config.toml
num_key_value_heads = 12
head_dim = 32
qk_norm = true
init = "normal"
init_std_qkv = 0.0304
decay_shape = "linear"
Each number is 200 + 40 x the weight over its row's rms, rounded and kept within 0 to 999. Layers, rows and columns count from 0. The size before them is the row's rms in percent of the matrix's.

# layer 2 MLP up, 704x256, rms 0.0733, rows 257-307, columns 192-255
100,137,175,254,95,261,170,204,199,177,164,273,199,199,231,178,194,221,187,140,227,193,134,205,188,188,143,235,177,217,157,193,257,204,256,235,189,208,169,198,190,155,301,179,204,254,222,193,227,201,183,244,187,193,228,217,205,196,171,206,196,158,151,263,223
103,212,216,200,218,157,252,219,170,203,241,205,143,196,188,153,270,193,130,263,213,146,197,200,149,278,207,227,259,232,169,236,186,269,188,213,176,232,316,176,269,204,112,240,77,195,205,224,201,156,204,238,136,217,164,190,174,224,166,232,237,170,138,189,185
101,218,205,156,128,194,278,209,280,184,207,236,126,141,190,230,203,189,233,179,239,158,237,244,222,193,197,234,204,229,230,178,188,289,248,128,243,204,147,209,181,239,167,162,184,259,213,253,177,166,135,195,229,227,287,184,238,179,221,175,229,158,247,213,208
100,196,237,177,147,256,236,293,270,217,155,267,231,138,213,168,203,225,204,192,228,226,158,259,225,148,203,217,194,163,218,214,152,209,189,136,243,188,185,108,176,237,246,200,135,181,257,180,187,184,213,131,168,183,207,185,169,190,282,149,208,217,209,217,239
104,140,151,190,180,215,127,164,234,150,194,171,204,187,147,224,176,209,212,193,124,171,185,207,196,211,171,230,179,182,116,224,287,138,201,134,179,230,195,199,194,150,163,232,261,261,211,213,153,175,266,225,235,223,117,206,199,251,149,188,175,135,210,181,166
098,188,218,137,264,150,199,256,201,168,161,207,228,161,162,203,209,239,194,192,201,168,153,231,199,262,141,148,250,260,173,197,146,182,239,197,216,174,207,218,287,180,212,201,156,249,160,201,133,205,221,263,175,283,159,149,115,205,161,162,306,287,128,165,186
098,192,192,217,199,169,250,164,180,166,203,279,227,188,227,195,183,209,225,223,172,227,186,286,183,115,215,244,222,177,226,200,215,204,153,235,171,143,189,139,151,227,257,196,170,154,223,154,206,219,191,215,188,197,208,238,229,100,272,318,219,210,164,205,191
098,222,216,210,170,229,202,241,199,274,189,243,143,165,223,241,270,148,229,275,213,150,213,175,215,145,203,211,150,250,165,142,199,142,179,263,204,200,235,146,150,155,229,188,181,200,190,107,192,181,205,213,182,138,170,195,254,192,222,272,213,205,190,199,217
102,189,228,195,170,198,190,192,161,212,213,212,221,155,211,138,177,232,248,181,161,186,158,239,266,185,194,190,179,223,220,196,158,226,209,204,196,203,257,159,226,180,142,155,128,238,169,201,182,163,241,189,228,217,192,228,270,260,135,141,302,188,217,223,291
105,209,231,137,231,212,217,201,226,170,288,170,212,177,177,242,179,245,227,205,203,173,154,191,153,219,210,149,235,204,200,288,93,170,241,145,170,240,200,187,206,203,245,199,177,195,178,195,164,215,206,184,250,215,201,221,172,223,203,130,282,186,217,196,169
099,238,198,223,168,177,190,188,195,223,227,140,240,258,257,209,238,159,235,178,245,169,193,245,182,227,170,282,241,187,254,251,184,209,195,216,193,224,264,208,252,154,192,163,237,232,198,173,149,196,213,235,157,183,228,268,178,218,119,200,235,200,196,154,149
093,235,147,127,191,236,208,152,153,189,196,162,147,251,108,178,144,216,239,249,308,309,221,224,159,195,264,216,172,203,212,216,214,309,159,202,230,191,159,158,229,199,296,149,174,221,147,254,153,144,187,207,200,262,241,165,142,183,150,249,205,162,236,128,230
101,253,196,217,149,153,204,144,170,206,241,212,233,178,169,264,220,236,230,155,200,203,165,207,191,258,179,218,189,199,236,239,234,138,205,231,100,219,224,157,216,170,236,102,257,209,167,178,222,205,185,260,191,182,205,188,86,207,148,235,146,232,142,190,236
095,249,213,242,197,247,174,148,247,174,183,207,330,201,210,251,222,246,255,184,253,222,184,236,208,209,158,188,203,158,205,257,182,192,216,114,240,234,175,232,178,229,173,183,171,237,151,196,186,180,129,238,233,169,163,200,193,236,180,180,179,182,212,168,150
101,128,228,215,212,182,202,227,210,123,258,127,187,143,113,196,205,186,170,284,179,233,185,157,209,222,216,211,306,246,207,186,207,258,179,213,240,235,254,117,190,253,174,128,151,194,172,187,203,200,218,106,133,173,230,186,155,91,275,162,202,217,150,205,228
098,162,206,182,233,172,242,220,171,231,212,204,214,173,192,174,178,150,203,169,161,207,257,227,99,236,184,184,203,117,193,218,233,171,237,254,228,178,247,236,224,190,208,238,183,255,119,255,195,256,191,172,224,277,210,193,258,245,228,237,178,188,231,196,133
099,205,249,199,192,135,172,200,253,170,187,218,154,227,202,182,221,158,260,156,217,215,216,173,167,140,205,240,331,196,181,176,195,210,192,137,228,211,111,148,200,192,188,157,192,252,182,150,265,133,211,181,237,154,148,193,215,206,245,149,249,195,259,175,187
102,174,208,207,182,219,200,271,260,274,206,144,140,294,175,143,202,200,161,275,250,213,195,216,182,184,192,240,232,268,241,279,201,250,169,225,97,187,155,223,203,165,229,275,134,173,156,180,186,203,184,160,187,247,215,223,238,118,191,200,228,238,223,207,216
102,225,188,223,189,241,204,216,192,213,198,213,214,210,248,207,134,207,203,214,103,230,154,182,233,207,236,197,219,256,257,171,204,139,180,157,114,282,173,205,193,251,106,220,250,135,305,146,213,225,202,177,232,261,227,203,258,220,246,220,209,159,201,226,263
100,145,181,285,213,190,190,223,123,251,178,196,226,160,210,181,200,191,233,177,177,244,230,206,150,154,285,244,221,164,260,261,207,95,165,193,226,202,290,233,128,154,135,275,246,229,301,200,201,217,177,183,236,191,174,205,186,148,250,153,151,193,155,177,204
098,158,251,224,205,212,322,177,215,203,229,143,112,278,255,211,209,141,195,230,167,161,225,216,134,200,320,109,166,224,243,217,180,216,221,147,134,205,186,185,213,142,206,236,164,246,181,294,221,217,213,219,243,227,255,224,155,213,167,204,198,244,174,185,255
101,219,232,133,214,240,170,204,157,216,254,155,209,216,192,208,173,234,196,185,210,143,163,193,280,201,201,226,187,238,154,241,186,207,228,130,128,203,232,183,155,164,173,134,208,220,84,193,213,220,183,197,267,164,169,163,213,137,209,297,158,190,173,227,149
104,197,203,169,205,236,97,250,211,228,188,162,199,231,272,147,240,254,184,207,269,274,168,136,157,181,133,227,250,152,143,167,187,215,134,189,145,235,149,187,224,194,227,183,226,139,234,230,174,203,188,232,216,226,247,212,199,190,295,193,241,210,243,164,200
098,202,260,179,144,232,155,245,218,271,211,231,204,181,119,182,142,179,117,250,168,170,164,216,154,152,192,105,186,255,227,278,237,235,182,154,199,171,199,163,142,229,248,207,232,139,213,200,275,178,177,188,212,238,197,223,188,214,226,222,173,218,141,200,220
100,269,208,218,183,196,228,159,168,270,164,128,235,215,290,175,226,190,223,173,183,217,222,196,193,99,132,195,218,236,218,224,240,172,186,183,220,262,200,157,244,177,244,141,197,173,214,140,201,201,118,239,218,219,181,188,312,199,194,229,220,145,166,125,150
100,302,171,166,244,144,61,255,205,199,256,197,207,218,205,105,191,124,145,159,129,150,130,146,218,246,294,240,156,146,213,181,138,159,253,238,182,150,212,212,188,231,160,230,336,217,232,275,138,220,205,241,192,217,220,206,200,199,196,258,212,120,168,184,218
098,130,213,293,182,194,211,209,194,166,197,228,229,178,192,164,166,140,139,195,174,245,157,210,223,190,168,230,185,229,130,276,168,216,186,198,186,159,193,174,180,263,172,177,220,242,177,209,158,165,231,213,312,156,204,226,236,258,188,246,208,189,215,227,176
101,147,141,213,259,266,242,220,200,208,196,221,154,249,205,185,198,245,159,195,192,154,252,165,256,210,212,237,264,163,265,201,171,147,219,224,115,184,237,217,200,170,171,240,260,232,251,218,232,192,282,218,166,218,213,180,213,174,181,228,185,207,168,155,148
103,113,212,161,176,210,255,202,201,172,197,191,211,181,135,170,118,196,198,235,191,229,114,138,199,181,205,199,207,234,226,185,182,220,231,235,217,183,178,211,170,227,237,141,162,239,184,193,234,193,259,152,165,174,120,193,118,208,199,179,225,139,216,273,181
092,192,207,194,171,126,208,271,287,170,213,241,157,222,224,263,238,221,174,223,169,206,165,170,139,166,258,182,222,179,133,270,249,179,205,272,211,135,119,199,181,191,285,222,242,164,273,149,194,189,190,182,166,150,245,151,133,278,274,144,191,191,255,170,255
098,221,193,218,232,146,216,208,221,152,159,228,157,240,145,184,203,183,203,208,175,262,266,204,268,236,197,175,156,156,192,135,215,276,131,251,169,166,138,173,264,165,110,193,216,239,262,225,188,182,225,225,220,209,173,215,220,207,241,229,242,243,213,186,160
098,196,211,150,186,225,293,271,108,202,215,184,259,244,194,105,196,202,248,156,215,175,219,216,262,222,261,189,239,206,187,189,209,175,247,228,173,132,202,190,180,213,152,207,183,191,203,215,148,181,209,215,163,178,169,168,187,218,161,259,186,195,248,161,170
103,242,202,219,244,216,276,277,293,118,184,263,200,226,263,219,145,244,157,217,218,190,155,194,159,178,235,204,155,178,138,191,153,192,132,196,234,251,188,132,175,205,183,278,236,242,166,227,169,128,226,176,235,187,194,234,114,167,211,223,224,268,193,264,135
098,182,192,205,188,168,227,196,207,203,163,227,180,249,249,203,219,140,309,198,171,187,178,255,171,277,167,203,186,220,177,199,239,233,264,184,179,164,278,216,158,282,148,262,256,191,135,270,283,247,197,180,179,94,208,111,209,158,253,168,232,133,271,156,126
098,156,174,203,219,254,197,221,106,208,209,209,136,251,188,173,213,210,214,212,187,179,238,126,193,163,199,237,204,242,316,151,187,229,256,170,200,239,239,158,236,203,179,185,206,174,178,192,233,178,219,169,242,234,173,216,242,185,178,189,205,172,217,210,239
100,232,164,226,161,207,238,175,165,198,194,135,174,256,219,243,213,211,284,203,194,207,172,189,176,226,155,178,138,207,176,166,332,126,138,154,83,198,268,147,258,211,217,197,235,172,238,171,176,160,173,183,175,177,176,148,220,158,206,233,202,142,116,197,193
099,224,222,131,198,207,190,241,137,205,194,228,230,187,174,188,203,220,204,141,173,232,199,264,198,261,135,168,205,209,232,133,216,166,217,122,300,225,145,199,185,245,183,219,152,172,181,197,272,177,257,206,154,174,191,203,198,166,201,275,176,189,192,227,217
101,157,233,141,190,188,208,229,262,161,123,205,171,133,180,217,161,213,194,183,216,187,224,260,220,204,260,135,134,238,178,119,225,196,176,213,235,161,166,189,245,208,148,230,211,264,182,227,182,170,106,256,198,132,182,190,220,165,216,202,151,238,231,134,188
107,217,208,181,211,158,165,201,203,239,202,252,263,212,194,194,171,173,168,220,139,151,221,195,192,169,204,178,170,200,147,201,214,203,175,205,227,216,173,219,212,206,199,175,134,156,279,215,181,187,174,230,181,207,220,182,184,248,164,281,295,171,192,217,240
097,257,196,203,218,238,247,156,257,210,182,233,181,249,217,227,176,217,204,207,254,240,239,214,195,178,228,90,191,118,60,149,96,233,100,196,197,255,247,144,263,200,223,211,216,238,211,244,215,210,176,181,170,190,278,141,112,210,266,230,172,167,236,215,191
106,154,179,222,184,228,161,208,200,201,258,162,194,229,130,192,186,211,205,169,179,224,231,214,230,230,207,132,225,241,196,142,186,244,113,237,228,195,210,268,200,180,280,215,156,174,108,209,202,150,204,140,173,278,226,130,252,148,254,190,167,227,142,192,158
102,203,228,146,237,239,189,180,261,188,122,162,171,172,200,223,157,225,217,159,212,234,138,261,204,128,230,214,177,201,186,197,205,226,238,268,228,256,219,236,182,179,245,215,176,187,205,160,183,91,205,174,206,252,215,256,180,278,271,116,183,202,165,221,263
088,243,194,230,265,201,215,194,228,147,175,177,117,192,224,193,116,168,240,199,233,116,189,171,152,193,252,266,256,214,147,189,205,205,190,220,302,228,257,182,246,212,247,156,220,134,213,196,239,167,203,221,159,117,209,187,100,217,124,197,224,173,228,176,163
093,187,184,220,151,184,244,158,144,173,215,178,202,153,207,253,165,206,204,174,166,176,223,231,238,282,166,255,225,195,198,200,176,130,263,166,193,216,121,256,203,238,241,153,190,214,174,205,171,211,222,176,221,278,269,190,215,184,135,197,191,224,212,173,260
095,104,255,141,189,182,245,185,197,159,167,231,206,254,190,214,189,160,296,110,244,198,203,180,248,195,236,184,168,250,274,178,185,243,248,215,206,150,191,312,202,215,223,222,173,247,203,233,170,188,154,139,299,228,193,140,197,255,135,193,195,173,206,258,244
094,144,210,197,125,218,173,185,217,216,240,260,199,170,265,260,167,146,194,212,197,201,256,228,140,159,183,222,148,225,143,173,258,204,182,231,188,215,263,213,180,202,221,205,169,169,221,215,216,155,235,191,137,191,166,189,235,184,187,147,174,253,163,252,204
102,142,150,249,197,179,121,191,218,199,147,221,249,230,145,225,248,124,216,199,226,161,194,203,195,295,183,143,181,130,220,292,236,220,175,214,161,241,163,190,239,191,185,161,154,195,197,164,249,189,203,224,193,132,230,243,210,164,103,250,170,247,211,174,217
101,207,214,196,164,261,168,232,229,200,201,187,180,238,235,217,286,221,164,136,159,233,187,236,193,224,124,136,112,262,201,220,220,258,116,226,291,295,206,201,234,229,207,143,160,236,215,217,126,174,106,177,179,216,185,215,152,218,131,173,115,202,259,203,233
106,133,272,197,170,221,218,214,215,191,188,169,182,283,136,225,156,195,201,177,211,220,152,195,191,231,211,128,243,213,170,176,298,201,161,187,193,250,261,247,238,153,157,182,213,164,280,203,229,213,235,265,249,204,149,189,194,290,181,205,220,149,166,156,217
103,151,199,263,225,188,152,184,276,202,218,148,144,182,253,191,113,185,148,204,175,196,236,236,194,218,248,201,153,209,160,240,152,137,177,241,205,215,153,239,185,216,155,209,255,117,232,187,236,213,255,224,232,141,228,218,168,155,181,193,254,166,185,202,214
102,212,124,212,204,180,185,131,174,181,229,181,210,222,268,164,153,285,134,163,195,141,179,246,172,256,117,218,225,207,229,258,211,174,219,206,185,144,153,171,319,157,188,140,198,197,242,205,247,110,179,158,186,140,191,200,148,239,243,208,234,187,207,195,168